From a checkpoint of a small transformer trained on Wikipedia.
Training: a variant of Adam for these matrices, 222M tokens, 5770 steps.
Each number is 50 + 15 x the weight over the matrix's rms, rounded and kept within 0 to 99. Layers, rows and columns count from 0.

# down: layer 2 MLP down (transposed), 1024x256, rms 0.0708, rows 66-92, columns 128-255
# up: layer 2 MLP up, 1024x256, rms 0.0781, rows 67-93, columns 128-255
down66:62 31 38 62 83 62 70 51 69 60 34 00 55 66 54 92 26 24 54 21 49 59 57 50 52 47 59 58 46 32 55 51 28 46 57 87 48 41 48 45 42 55 56 69 49 47 55 54 61 52 41 50 41 40 45 40 42 53 49 74 42 39 54 36 48 59 63 51 51 56 37 45 47 45 78 44 43 31 48 61 53 66 38 74 43 48 26 51 42 24 59 35 34 68 66 10 48 28 48 71 55 41 38 56 53 29 48 62 35 46 31 45 53 49 57 50 74 74 73 69 64 44 68 38 99 49 49 30
up67:54 45 41 71 77 33 26 65 41 57 40 49 50 57 61 45 52 68 46 63 45 44 67 61 67 46 43 51 58 56 45 41 89 46 48 38 30 69 77 57 34 51 56 45 48 16 36 50 02 59 59 37 64 43 54 58 47 44 59 75 31 48 40 58 51 36 62 55 47 62 36 37 49 36 47 47 55 52 43 41 88 51 69 44 51 57 51 63 56 47 26 63 17 38 04 89 20 37 60 36 49 47 54 44 54 65 62 53 77 56 48 44 58 54 43 21 43 55 49 59 56 25 33 43 39 49 42 51
down67:62 43 54 49 46 81 42 41 48 30 21 29 48 67 51 44 40 46 69 64 35 61 44 72 60 38 55 73 61 51 57 36 59 51 61 77 29 30 48 48 32 71 68 54 64 66 57 75 33 58 41 62 57 25 32 39 84 48 52 39 54 38 33 67 53 58 45 90 07 51 47 35 53 33 64 37 37 46 73 42 51 33 38 52 33 56 36 41 41 35 66 45 41 41 64 82 58 41 61 49 67 44 38 45 35 44 68 61 40 17 56 45 39 48 97 61 35 61 27 63 43 51 46 38 54 39 52 18
up68:41 27 48 45 80 52 32 68 59 54 44 56 51 53 27 44 54 47 85 61 50 50 62 46 60 42 28 29 40 41 37 40 54 65 36 63 51 52 35 58 62 69 58 28 79 49 47 33 31 53 23 83 56 61 51 79 46 47 32 59 50 53 70 52 52 49 59 73 59 53 40 54 56 44 35 44 48 65 44 55 67 65 74 70 65 78 51 45 40 56 44 45 24 39 49 36 49 48 25 30 27 64 50 39 36 37 58 33 51 67 24 55 46 75 51 46 33 32 45 73 43 45 58 44 29 59 22 75
down68:31 53 44 53 52 47 47 54 57 40 42 56 83 43 38 63 66 55 61 38 40 56 55 39 67 60 47 32 62 58 54 39 31 51 80 63 61 29 70 74 79 28 34 60 73 81 55 47 51 37 39 74 72 35 57 53 63 36 37 81 34 54 75 64 66 62 61 54 19 02 59 50 36 37 48 34 52 72 54 54 47 56 51 56 18 56 65 37 42 65 62 44 42 64 58 46 63 59 53 48 53 39 52 61 32 48 68 78 41 62 28 84 58 35 61 55 56 52 59 51 49 44 72 33 61 59 51 58
up69:38 47 67 74 32 46 51 62 54 38 55 72 44 65 32 28 71 55 40 55 37 41 57 33 44 48 59 69 72 54 69 67 60 64 54 03 43 64 48 29 23 41 42 50 56 62 38 48 36 30 38 78 63 45 72 45 80 63 41 48 49 53 86 40 46 39 55 39 74 54 36 10 94 70 41 32 72 40 40 24 31 47 70 52 44 61 68 70 53 45 57 24 50 37 64 46 27 47 19 69 49 71 51 44 53 52 63 36 30 35 78 28 45 32 18 32 62 47 20 57 39 80 54 46 18 53 41 53
down69:59 50 36 78 46 54 53 20 44 57 51 38 45 41 36 50 61 53 43 49 50 63 49 53 25 90 66 54 47 54 49 75 62 64 67 36 47 44 54 58 45 42 53 65 48 70 59 38 64 49 57 43 38 58 49 56 58 53 07 49 47 35 40 85 54 43 36 39 76 37 41 45 40 45 47 59 50 11 25 45 15 36 62 41 56 26 48 62 47 33 51 56 58 38 50 39 58 56 71 60 33 57 46 46 46 62 59 67 45 47 71 41 37 61 55 63 62 48 34 50 45 62 53 51 66 40 70 29
up70:65 68 52 49 38 49 37 37 74 30 50 36 43 59 61 43 58 45 55 45 48 69 49 45 44 53 45 59 54 50 44 44 67 75 58 49 35 47 58 22 51 64 51 38 62 29 48 63 34 61 45 60 60 56 56 66 66 25 65 41 69 47 36 53 53 56 65 37 54 54 61 16 68 48 50 60 48 60 57 29 53 34 46 64 55 45 41 53 76 44 70 65 41 34 53 69 19 32 54 37 20 66 60 59 38 57 52 34 51 41 57 53 76 50 33 42 41 42 53 48 55 74 50 65 46 61 48 57
down70:47 58 50 43 47 77 28 28 66 56 45 10 21 57 63 99 54 39 44 51 42 38 37 53 57 37 41 58 40 32 60 40 57 58 69 53 44 58 49 61 51 51 45 38 38 63 43 58 42 59 48 56 72 57 57 68 83 60 62 52 40 50 41 51 63 59 53 55 10 37 48 68 40 24 50 48 58 46 40 32 62 47 50 45 60 42 69 78 32 35 71 49 40 45 38 50 48 31 68 63 58 45 61 53 69 47 56 60 52 47 65 43 35 38 30 40 62 58 54 50 40 77 54 49 67 49 58 23
up71:51 52 39 41 58 63 48 65 60 61 53 64 33 49 35 34 51 69 60 74 28 34 73 43 73 51 23 69 46 63 48 44 46 45 66 46 50 56 52 45 41 62 57 56 41 52 47 67 48 72 38 40 30 57 30 60 43 48 66 70 54 44 70 38 42 71 62 59 58 26 71 47 36 65 26 41 57 48 47 78 63 49 76 40 51 70 40 73 94 49 30 51 44 56 41 66 35 65 45 40 38 65 55 24 67 41 48 58 57 66 51 41 31 61 42 55 44 25 56 57 59 36 43 34 38 54 25 48
down71:67 50 29 51 49 45 55 22 53 22 51 27 34 61 47 59 47 57 45 50 60 59 37 38 39 47 50 50 73 61 40 47 64 36 22 34 64 63 65 41 56 68 36 39 45 53 89 58 61 25 66 10 32 58 49 66 42 31 56 53 55 61 54 69 58 58 66 53 42 49 39 27 54 45 56 54 44 48 30 40 51 03 47 39 56 36 50 43 40 34 56 41 30 64 54 53 69 47 59 45 54 10 45 77 46 57 73 56 55 19 42 49 62 44 68 65 50 64 45 43 39 64 40 40 38 75 48 52
up72:57 43 51 57 52 48 44 60 55 54 52 55 54 54 48 39 53 54 46 61 40 46 52 51 39 52 52 55 56 60 44 43 53 57 39 37 50 52 55 37 38 53 52 50 53 43 42 60 38 54 45 44 52 46 52 57 67 57 52 55 61 62 52 44 47 50 42 63 53 42 52 51 47 56 42 42 51 59 56 55 46 49 56 54 51 53 53 58 53 55 44 48 42 33 47 53 41 41 47 52 49 48 40 42 53 53 58 44 51 44 47 51 47 54 49 48 39 42 36 51 43 54 50 46 44 45 41 58
down72:45 53 52 60 54 47 47 46 46 52 49 45 49 57 54 55 44 55 46 48 37 54 52 53 45 42 54 53 49 53 56 47 51 50 49 47 55 50 53 44 44 50 50 54 51 47 53 48 54 49 53 48 54 49 54 43 54 52 52 55 49 43 56 49 46 40 55 55 45 50 52 57 51 51 47 49 49 56 50 54 51 42 53 45 44 48 50 38 48 50 46 46 50 52 53 47 51 46 55 52 46 51 49 53 52 58 47 56 47 56 47 57 43 55 44 49 58 47 50 44 45 47 46 49 61 54 58 47
up73:55 47 53 55 47 55 49 55 47 51 54 59 50 50 43 38 54 53 54 63 47 57 55 44 45 35 36 56 49 52 42 36 62 55 43 38 58 55 52 39 42 58 55 46 51 47 52 57 35 43 49 54 46 52 45 53 59 59 52 47 58 59 56 47 48 43 52 51 56 44 47 50 48 53 36 43 51 47 60 53 58 44 51 51 62 57 51 57 57 53 44 52 50 47 53 55 29 46 47 44 48 46 46 44 60 57 50 49 47 54 48 55 54 54 43 43 43 45 45 52 46 55 26 55 33 38 44 52
down73:47 55 47 58 56 54 45 53 44 55 40 45 53 56 50 52 48 36 46 45 48 43 59 55 53 56 39 50 49 47 50 46 43 47 49 47 52 49 50 55 57 54 51 48 59 53 58 52 43 55 47 46 42 44 51 54 46 46 51 51 50 56 50 46 56 47 54 46 51 44 43 47 52 50 45 65 53 52 47 54 53 53 41 50 55 56 46 42 44 50 43 50 44 45 47 61 46 47 43 50 54 51 49 48 46 48 40 51 41 47 49 48 45 54 51 54 53 53 55 43 57 52 51 55 56 51 48 50
up74:34 59 57 48 56 53 58 69 26 59 40 57 55 37 60 49 50 41 94 60 34 55 44 59 58 42 44 30 42 33 48 37 68 38 52 50 79 84 61 17 53 45 64 50 63 63 57 92 29 59 57 65 21 35 59 58 45 62 52 59 61 50 63 09 46 57 53 45 69 64 59 56 73 28 43 69 67 34 61 43 35 66 32 54 99 45 62 53 52 78 54 39 38 22 51 53 48 20 63 17 53 64 27 08 75 76 58 49 47 38 42 59 37 62 20 41 37 70 21 25 50 67 56 74 44 57 43 66
down74:46 64 53 46 67 57 41 47 72 47 50 54 40 61 26 48 37 55 83 52 27 59 49 64 23 49 41 52 60 24 51 32 69 48 40 47 47 36 65 40 35 45 46 42 50 68 34 63 67 34 53 61 61 45 43 48 36 71 15 59 38 48 36 32 44 70 59 51 65 48 63 70 56 28 36 34 29 37 48 62 41 60 19 71 56 40 56 55 54 52 51 51 71 34 35 63 34 17 60 30 59 69 73 52 25 41 63 59 48 21 44 42 47 50 71 73 59 43 39 47 50 81 41 37 65 56 42 41
up75:35 31 31 52 58 34 53 72 62 41 41 45 59 49 25 44 63 64 50 62 21 58 58 43 31 62 28 71 86 63 39 58 32 56 63 27 40 88 46 32 55 39 56 35 72 55 62 80 38 36 48 64 63 60 38 66 50 31 58 33 51 43 60 30 54 40 54 43 49 57 48 46 57 48 68 48 58 56 70 26 68 40 25 38 48 69 37 60 59 68 44 64 34 42 33 54 46 42 40 51 41 55 53 42 56 35 61 51 47 33 69 57 46 70 29 20 52 38 24 39 35 73 52 50 63 35 43 63
down75:36 31 65 56 45 66 58 43 47 54 78 38 75 55 49 45 48 57 42 65 45 47 64 72 48 57 66 39 51 29 58 52 57 50 58 77 53 61 36 48 53 51 50 41 62 60 58 58 51 51 55 81 36 64 48 50 42 33 56 43 61 40 50 69 61 55 37 46 41 65 43 51 63 43 23 48 34 75 50 40 35 49 52 57 64 39 76 47 59 31 41 57 57 66 76 40 51 58 76 52 57 35 25 40 66 54 69 70 64 56 68 51 45 64 68 59 56 36 58 47 69 46 43 61 49 56 51 54
up76:28 59 50 44 62 54 54 44 85 58 29 55 46 32 29 26 50 50 50 57 52 61 38 56 76 57 38 56 67 48 23 49 89 34 53 78 50 47 60 50 54 32 79 18 64 61 46 50 42 52 14 54 45 52 32 59 46 90 67 35 69 56 38 27 48 36 74 26 75 61 71 65 48 37 50 33 47 58 50 59 48 37 60 62 64 69 38 44 73 72 72 45 51 35 21 52 35 60 52 60 46 56 42 15 66 69 42 39 95 78 23 46 42 37 68 41 47 72 71 72 72 45 48 71 53 45 40 54
down76:53 33 58 67 54 68 39 55 30 33 32 71 50 32 73 50 54 34 85 47 37 76 38 53 74 39 52 64 51 38 57 51 35 59 62 52 33 68 56 57 26 40 35 68 54 40 49 62 57 91 54 56 34 81 29 70 39 66 72 69 52 52 28 44 33 45 52 64 70 61 33 63 62 51 39 55 47 59 63 55 29 38 41 59 80 86 45 57 55 27 67 64 15 50 47 41 61 50 39 33 37 26 79 61 41 32 30 41 08 78 60 54 16 26 67 34 35 46 39 46 30 72 36 63 59 40 51 74
up77:47 55 53 72 61 52 26 56 47 52 45 45 45 68 50 30 50 82 56 57 66 39 47 69 58 49 27 50 45 73 52 34 83 52 51 47 59 45 70 38 30 44 41 67 50 41 42 26 51 55 45 35 53 55 32 47 46 46 61 37 50 48 59 52 33 07 60 56 55 48 34 74 53 49 33 59 41 40 55 24 49 42 65 40 99 49 55 47 54 46 32 59 17 47 32 65 32 53 52 46 44 74 51 20 72 68 67 47 34 51 45 33 53 53 42 56 50 57 53 54 54 49 62 32 51 46 39 48
down77:59 46 35 78 24 58 54 41 43 44 35 34 60 54 19 51 47 27 41 54 51 22 62 43 38 44 24 58 68 60 71 39 38 36 45 66 37 55 41 61 61 26 41 54 49 17 59 57 77 46 58 39 59 26 63 48 43 66 52 41 24 50 48 51 38 68 39 51 45 52 49 64 64 51 67 49 61 40 60 45 63 48 46 65 32 43 43 45 59 31 40 60 53 54 64 79 61 40 62 27 63 65 55 24 57 34 42 48 74 52 29 45 24 48 59 53 58 68 29 71 42 37 46 53 53 50 36 68
up78:62 52 51 49 55 42 52 57 45 63 63 63 58 38 42 29 46 46 37 86 49 38 29 44 52 32 52 62 38 65 27 47 52 35 51 56 67 68 74 32 66 42 56 50 44 29 56 49 56 68 59 50 32 58 46 38 56 62 49 55 65 38 65 37 53 33 50 61 35 37 62 53 46 63 42 61 58 56 67 54 53 56 62 69 47 53 35 71 40 75 52 66 52 52 74 42 13 32 31 41 34 41 54 53 50 58 32 86 40 43 66 32 34 38 42 40 61 43 25 54 67 66 56 65 48 54 44 51
down78:76 61 45 57 26 57 41 62 60 39 50 67 31 32 53 45 00 40 43 35 48 38 41 68 41 40 54 42 28 54 55 54 63 43 57 36 51 46 74 50 53 43 46 49 55 38 52 32 69 52 58 54 41 64 50 59 56 69 43 36 45 16 53 69 46 39 47 68 39 59 39 35 40 47 74 62 62 42 58 45 32 49 32 60 34 48 66 39 30 31 52 33 33 64 38 72 33 51 38 65 54 36 62 68 59 45 05 61 28 44 39 67 53 26 67 52 67 43 40 60 39 54 49 53 30 70 45 48
up79:77 48 48 25 45 45 39 86 41 52 36 70 53 34 48 32 82 46 67 75 50 40 60 46 37 53 26 45 64 37 41 53 54 62 57 50 66 89 12 23 37 62 57 17 30 40 45 65 32 46 57 58 51 79 66 51 60 36 72 35 49 46 31 54 48 39 47 47 53 54 53 52 68 58 56 49 65 72 60 43 15 38 26 21 48 49 35 58 61 60 34 59 30 55 65 38 56 49 51 47 49 81 58 08 74 49 64 48 43 59 55 60 61 65 72 38 34 57 17 49 46 36 46 76 22 44 53 50
down79:49 54 53 42 58 58 56 60 30 38 42 87 38 70 76 37 51 32 51 64 37 52 32 66 59 51 56 49 70 31 34 54 69 55 79 74 89 49 52 57 34 48 49 46 57 56 67 32 52 47 56 55 43 42 50 00 63 34 55 55 63 35 41 39 48 73 51 48 36 51 31 53 49 53 43 52 46 12 44 61 34 48 36 65 46 88 59 63 51 61 32 26 37 58 60 57 46 57 03 52 57 38 42 64 60 35 37 42 07 65 62 54 60 33 42 64 99 45 57 49 32 70 67 58 62 50 67 16
up80:66 33 50 34 47 27 83 61 48 48 58 51 68 46 51 43 64 65 65 47 43 42 47 41 53 38 62 60 76 33 46 39 67 54 23 53 59 42 40 61 55 53 57 59 44 24 48 40 54 62 30 50 44 61 54 44 55 62 61 44 42 54 41 74 47 55 53 52 56 69 45 39 46 63 32 47 38 71 60 29 45 56 80 56 63 60 53 74 60 40 72 48 54 49 71 53 29 58 41 70 55 65 59 32 49 34 70 59 64 48 42 50 68 49 54 36 48 38 50 44 67 35 33 25 50 52 48 50
down80:48 64 47 57 60 51 49 35 34 62 51 31 56 39 47 72 45 38 52 19 32 31 37 53 43 41 63 56 45 26 81 39 52 56 72 56 39 58 44 32 46 50 87 50 64 74 44 47 43 48 27 54 62 57 77 56 68 18 82 57 27 58 38 75 60 56 39 78 47 46 66 43 56 41 38 66 39 38 58 57 77 58 43 65 39 39 71 73 32 34 49 56 68 56 56 47 38 63 49 52 39 64 55 55 28 71 46 62 25 34 43 46 37 49 57 43 62 56 36 81 35 63 58 39 67 30 56 36
up81:48 52 51 44 54 51 56 67 59 43 43 58 37 64 60 26 54 34 49 67 19 60 63 41 54 40 66 34 66 53 00 78 40 35 54 65 48 64 43 27 25 59 38 64 67 60 60 56 44 57 45 59 90 53 19 56 50 58 49 22 43 45 72 42 61 53 43 28 40 51 47 27 41 46 30 49 32 73 36 43 52 76 41 43 52 76 49 58 40 75 60 53 30 37 49 61 49 39 39 27 47 30 53 54 28 55 67 65 65 40 49 32 37 52 39 70 42 50 49 68 46 30 27 32 34 60 41 62
down81:65 41 32 36 28 55 62 59 39 51 41 46 44 69 33 72 23 77 34 38 68 47 54 52 43 43 53 60 36 49 59 59 47 60 90 49 55 46 47 48 31 74 75 45 46 42 58 46 46 25 58 31 44 45 44 46 48 72 40 54 56 35 45 77 64 56 51 34 57 44 50 55 53 51 55 51 41 54 45 37 23 50 47 47 79 39 60 60 29 67 48 22 45 36 14 41 59 61 62 76 46 48 48 66 60 73 53 76 48 57 63 51 55 40 39 43 69 57 39 61 40 44 32 49 48 40 46 58
up82:57 32 49 48 59 40 52 66 23 22 61 59 52 28 46 28 71 60 47 74 51 35 39 75 63 46 58 51 49 60 42 42 56 56 35 33 59 71 54 34 43 37 42 45 37 44 69 57 50 65 58 25 67 71 75 37 83 52 54 37 75 52 61 44 62 36 33 62 69 59 49 35 18 60 41 17 74 36 47 64 80 62 45 41 49 45 48 79 50 66 37 33 36 25 52 54 41 24 37 46 16 56 42 32 52 44 27 77 55 29 53 68 65 40 58 16 48 36 48 47 38 53 33 77 30 27 69 48
down82:54 64 61 41 34 67 87 54 51 46 39 42 66 57 84 74 31 59 69 14 65 60 54 64 43 56 65 34 58 24 18 32 38 42 21 47 49 65 51 51 65 56 45 53 43 11 69 36 56 26 38 39 51 62 60 46 60 49 65 37 74 60 61 28 54 64 74 71 45 38 72 40 44 68 55 49 55 69 76 50 55 61 33 57 59 88 38 22 57 54 67 55 25 42 49 65 63 50 42 21 42 57 71 76 40 52 51 33 43 24 41 68 37 54 41 36 57 49 73 27 64 37 44 55 78 69 39 77
up83:53 51 70 45 65 44 36 56 70 51 72 58 76 44 71 40 49 56 57 71 52 64 52 74 61 42 35 58 49 55 48 58 43 45 32 51 53 83 64 36 19 35 39 23 58 13 27 77 63 43 35 63 47 31 26 86 41 42 53 53 47 77 43 26 68 55 52 56 74 53 73 51 63 38 50 47 69 48 80 52 44 57 72 36 59 51 64 25 76 48 79 62 24 22 40 40 44 56 56 05 28 53 67 59 30 55 61 48 50 63 46 68 71 36 68 54 17 08 44 45 51 47 68 26 25 10 47 57
down83:62 01 46 34 44 59 35 44 38 69 77 86 73 52 35 27 27 61 60 66 50 42 42 73 45 50 36 75 52 24 40 53 80 50 61 51 40 38 43 70 40 33 51 46 40 79 43 60 70 40 30 22 47 31 33 63 46 48 58 88 59 63 44 29 42 46 42 64 57 07 65 59 51 26 17 55 42 53 27 55 62 76 27 33 32 70 54 66 39 57 43 19 75 33 23 23 35 40 33 60 51 61 63 70 58 55 80 60 73 48 72 72 63 10 61 58 78 69 21 32 54 42 32 68 36 28 48 40
up84:75 33 58 46 40 51 53 78 59 65 52 65 81 46 57 44 49 68 81 57 57 27 58 41 40 30 11 54 43 43 50 48 68 47 28 63 42 37 33 52 39 64 47 54 78 46 63 56 35 42 48 53 57 46 68 58 80 59 58 62 40 55 65 40 59 48 48 67 50 41 53 57 60 70 52 42 46 33 51 43 36 45 57 48 60 46 50 54 46 59 44 52 42 22 33 32 47 36 55 41 45 34 49 64 55 34 84 62 58 62 44 45 40 50 77 39 34 52 46 54 69 51 39 51 19 31 48 43
down84:83 50 54 38 55 54 45 43 51 37 43 31 38 38 50 67 26 65 36 46 54 40 57 49 32 45 45 25 32 69 61 47 47 67 58 48 37 59 43 36 24 67 45 55 42 86 45 49 45 65 78 50 62 49 44 73 51 18 38 60 76 15 68 56 63 36 47 67 30 59 53 73 23 43 37 42 55 53 59 48 29 51 39 48 61 45 28 58 67 49 60 47 45 56 63 64 57 78 38 36 54 46 25 66 51 56 49 37 43 25 59 40 46 48 39 54 62 31 60 49 65 41 54 55 70 64 71 50
up85:67 42 46 53 50 47 47 61 48 42 57 47 59 55 46 34 53 54 48 63 39 45 55 51 54 52 47 56 58 53 52 45 54 64 54 38 50 50 52 47 38 55 50 42 54 48 44 57 40 57 52 50 59 45 55 46 51 63 48 50 53 58 47 44 54 51 50 48 56 45 57 58 52 44 40 46 59 48 62 49 57 48 47 55 56 56 52 49 57 51 43 46 48 47 44 47 38 47 40 51 47 57 59 37 55 53 63 49 41 55 54 54 51 51 40 50 48 41 40 49 42 46 46 61 44 49 47 59
down85:64 52 56 39 51 43 57 49 53 57 51 56 46 45 55 54 53 53 49 46 57 51 50 54 49 55 53 45 55 54 56 47 52 51 54 55 51 47 51 42 47 50 51 48 42 45 51 50 53 49 52 55 51 53 48 55 49 51 53 41 51 43 41 42 57 54 45 50 57 60 47 50 48 52 56 54 47 48 49 47 37 45 55 55 55 52 56 48 44 49 58 48 52 53 51 54 61 48 46 48 53 47 49 54 42 45 56 48 48 39 58 50 45 45 51 59 48 52 63 49 61 45 44 48 47 58 59 57
up86:64 36 47 36 51 38 58 62 36 38 44 70 79 49 62 41 85 28 35 73 33 52 59 66 56 61 47 43 75 55 55 47 67 49 25 55 38 71 53 57 41 48 66 45 72 26 74 61 47 53 57 47 68 60 25 63 61 49 62 39 72 51 47 61 28 27 58 65 54 41 63 43 62 60 32 39 49 40 44 65 41 57 48 70 63 47 70 49 52 53 38 57 33 30 33 61 24 27 48 43 41 40 44 35 45 64 51 53 54 48 63 72 46 78 58 60 49 42 60 37 64 55 42 49 35 17 25 47
down86:47 45 29 30 49 50 71 63 16 60 55 49 44 63 59 50 46 73 41 46 36 64 52 68 49 46 49 65 39 44 58 49 62 41 62 59 63 33 49 66 55 50 32 31 43 69 55 58 68 43 52 56 26 55 65 42 54 46 38 34 53 26 35 55 17 41 32 54 34 39 61 45 28 30 51 45 57 50 47 54 44 40 56 55 60 45 39 45 52 48 53 60 48 47 72 75 43 60 68 53 37 72 59 48 40 57 59 52 49 44 65 38 53 49 34 47 51 31 45 52 46 53 40 38 43 29 71 38
up87:84 23 66 61 33 72 49 47 56 57 56 67 69 62 52 48 38 42 34 50 32 54 64 61 55 54 35 62 60 57 67 58 72 66 37 44 28 47 81 33 61 67 67 52 57 62 58 55 40 38 33 53 47 61 10 52 49 56 56 59 50 35 53 48 75 50 46 58 56 29 53 45 67 43 29 50 48 64 52 53 21 60 56 36 37 39 55 73 75 23 35 57 53 32 51 44 48 39 36 41 48 72 72 61 68 61 62 48 57 48 39 43 52 66 61 57 20 46 47 60 66 66 30 52 43 54 56 55
down87:63 41 66 35 48 41 49 68 52 29 48 57 40 46 39 99 27 37 41 07 29 41 46 49 46 62 54 53 49 52 49 60 36 78 19 46 57 46 64 52 46 21 64 66 19 34 50 50 68 44 58 52 57 45 56 63 39 59 50 55 66 47 24 36 55 61 43 42 53 42 75 60 43 43 59 68 56 66 42 59 43 32 42 42 59 49 28 41 42 63 50 40 59 58 63 48 92 41 28 56 35 63 61 59 54 31 31 54 41 48 38 40 40 48 38 59 69 41 53 48 42 40 53 66 82 48 43 61
up88:49 47 35 46 39 25 67 79 31 41 73 72 63 32 52 54 69 60 46 54 39 66 49 28 64 44 39 46 82 54 42 26 59 35 57 49 23 51 37 45 47 58 51 16 44 45 70 58 48 52 24 61 64 73 39 60 54 28 62 48 50 67 65 61 56 50 76 62 62 48 84 22 62 69 51 18 48 44 74 50 36 41 61 44 47 43 42 47 51 43 48 74 46 46 04 66 44 52 45 60 45 27 89 47 65 39 60 70 39 29 47 27 43 62 64 53 36 55 23 83 75 30 34 66 45 32 55 58
down88:48 31 45 19 41 49 55 73 69 27 80 58 59 64 60 74 58 26 47 42 54 35 45 59 55 67 41 52 55 65 38 58 44 63 44 43 41 40 50 62 48 73 75 63 38 65 69 38 16 43 28 55 24 43 52 41 32 51 66 27 53 75 58 29 61 52 55 43 42 36 59 65 44 72 67 52 62 35 66 57 60 39 37 56 88 69 23 39 47 32 44 22 77 50 71 23 48 60 85 53 49 50 46 39 37 27 32 43 58 41 28 38 48 68 52 53 57 54 22 44 66 05 50 87 61 65 50 68
up89:47 58 62 54 61 34 33 54 55 52 52 50 65 81 26 39 45 54 42 54 39 46 64 36 58 59 20 47 52 41 45 55 47 38 57 32 69 51 69 52 52 61 55 44 52 46 52 59 44 72 27 60 44 56 48 65 33 45 60 49 47 44 62 58 51 52 41 62 33 40 52 51 41 40 40 27 35 53 54 41 39 28 45 43 39 63 47 45 79 58 51 77 40 58 36 49 30 57 47 41 43 67 54 50 71 59 54 27 37 58 45 62 54 59 48 35 40 46 13 57 40 58 59 51 52 47 41 50
down89:26 50 50 55 61 68 96 65 55 44 44 52 19 42 64 47 41 34 55 56 58 59 16 51 53 61 49 27 21 47 30 61 50 30 46 51 63 41 40 64 52 55 33 60 25 74 39 45 79 29 59 29 50 53 64 29 63 50 44 46 66 63 29 52 47 51 30 42 18 48 40 68 39 37 67 56 84 56 37 54 60 44 63 35 70 39 46 53 33 42 31 48 42 42 38 34 40 38 64 46 47 39 57 53 36 59 54 72 63 62 42 33 52 53 42 39 47 51 37 69 39 55 40 48 46 60 42 27
up90:42 58 58 47 56 33 27 68 47 70 56 90 64 60 51 13 56 71 28 75 43 41 36 51 75 25 32 62 37 59 28 63 41 61 53 58 70 80 38 42 47 34 71 59 61 32 32 47 26 78 39 44 52 40 31 45 42 47 39 56 84 49 62 44 34 27 76 69 47 46 61 46 51 44 42 44 63 42 51 63 39 67 45 53 33 49 54 42 68 52 34 37 41 32 47 68 43 60 34 43 46 49 46 32 68 39 54 30 43 53 81 47 68 73 86 48 51 44 54 27 50 46 62 94 32 27 34 48
down90:39 53 44 41 40 48 59 40 63 21 61 88 50 38 54 44 50 74 61 41 52 33 34 21 55 40 47 77 40 24 85 41 50 66 62 47 22 40 55 23 33 43 42 46 58 52 57 37 44 46 65 49 58 60 67 67 56 17 84 60 55 50 86 25 45 49 60 41 42 35 75 79 07 37 44 61 59 46 79 57 77 54 23 61 54 63 50 54 58 37 56 52 59 50 62 50 35 48 63 64 40 34 50 56 28 20 55 35 67 49 46 66 47 51 26 57 34 54 38 71 56 61 41 35 32 36 55 00
up91:62 40 28 54 37 61 49 41 46 42 36 87 66 47 55 16 56 58 32 89 27 34 54 46 47 58 35 54 58 52 54 49 32 56 62 48 46 86 55 38 28 49 58 52 27 42 47 59 41 54 47 42 53 46 32 30 48 34 55 54 80 42 40 59 44 41 63 73 56 33 44 43 44 57 45 56 71 43 44 50 60 53 25 47 51 46 48 48 41 50 38 59 37 58 42 70 42 33 54 46 37 53 42 27 30 60 23 54 33 47 34 65 46 49 59 53 44 49 73 38 68 57 57 52 50 35 73 48
down91:64 47 73 65 66 34 51 62 40 67 34 63 24 58 63 52 39 38 56 43 55 42 52 73 67 59 37 34 49 49 35 68 45 51 85 42 37 29 39 31 37 46 39 65 67 58 78 64 58 36 58 69 61 62 62 40 41 52 44 65 23 74 61 49 48 68 63 31 72 56 69 60 54 49 39 44 71 55 50 38 70 72 43 25 50 46 33 57 70 59 65 45 59 37 45 51 47 48 50 35 26 64 41 71 59 55 34 52 58 37 53 48 60 37 64 45 57 40 46 36 86 40 73 46 61 45 65 46
up92:76 49 58 48 43 31 42 70 49 40 58 58 60 46 39 25 56 46 40 62 74 59 43 37 71 49 30 73 40 39 48 49 53 34 48 22 37 63 45 32 28 61 41 34 62 33 43 62 33 43 45 37 60 41 37 43 63 62 48 41 55 78 40 42 28 48 69 60 43 51 25 45 81 49 54 22 70 59 45 56 46 67 54 59 66 48 36 43 61 52 37 63 47 30 50 54 49 60 52 46 52 98 41 43 51 65 52 57 57 52 25 48 67 55 70 39 36 42 37 37 50 48 68 48 52 29 34 47
down92:72 77 27 40 44 59 59 48 61 44 40 81 32 26 33 26 56 60 49 62 23 45 31 39 53 62 39 68 41 12 50 39 21 65 59 64 34 59 67 36 52 45 57 51 49 76 31 56 52 36 62 32 56 78 76 49 53 51 49 42 64 37 53 56 54 54 39 53 02 65 50 63 42 33 57 76 47 62 61 64 62 41 51 60 38 47 61 63 52 30 25 66 43 35 70 39 50 36 67 55 57 60 35 36 33 24 42 35 61 57 36 45 69 63 33 54 38 26 45 47 51 45 58 60 31 62 49 00
up93:47 56 76 49 52 46 25 57 47 66 37 84 49 49 30 19 82 65 43 87 45 64 54 29 54 53 09 39 37 52 35 25 58 70 53 21 53 44 57 32 51 69 49 59 67 39 56 76 42 58 35 50 52 41 42 41 67 58 41 67 57 58 56 49 49 30 53 50 40 51 42 44 30 59 51 50 66 49 57 49 22 71 36 43 43 39 38 71 66 51 41 44 54 53 32 80 51 71 33 44 44 75 71 30 27 69 50 19 47 53 62 78 53 54 31 25 51 47 28 22 49 90 60 46 17 46 29 51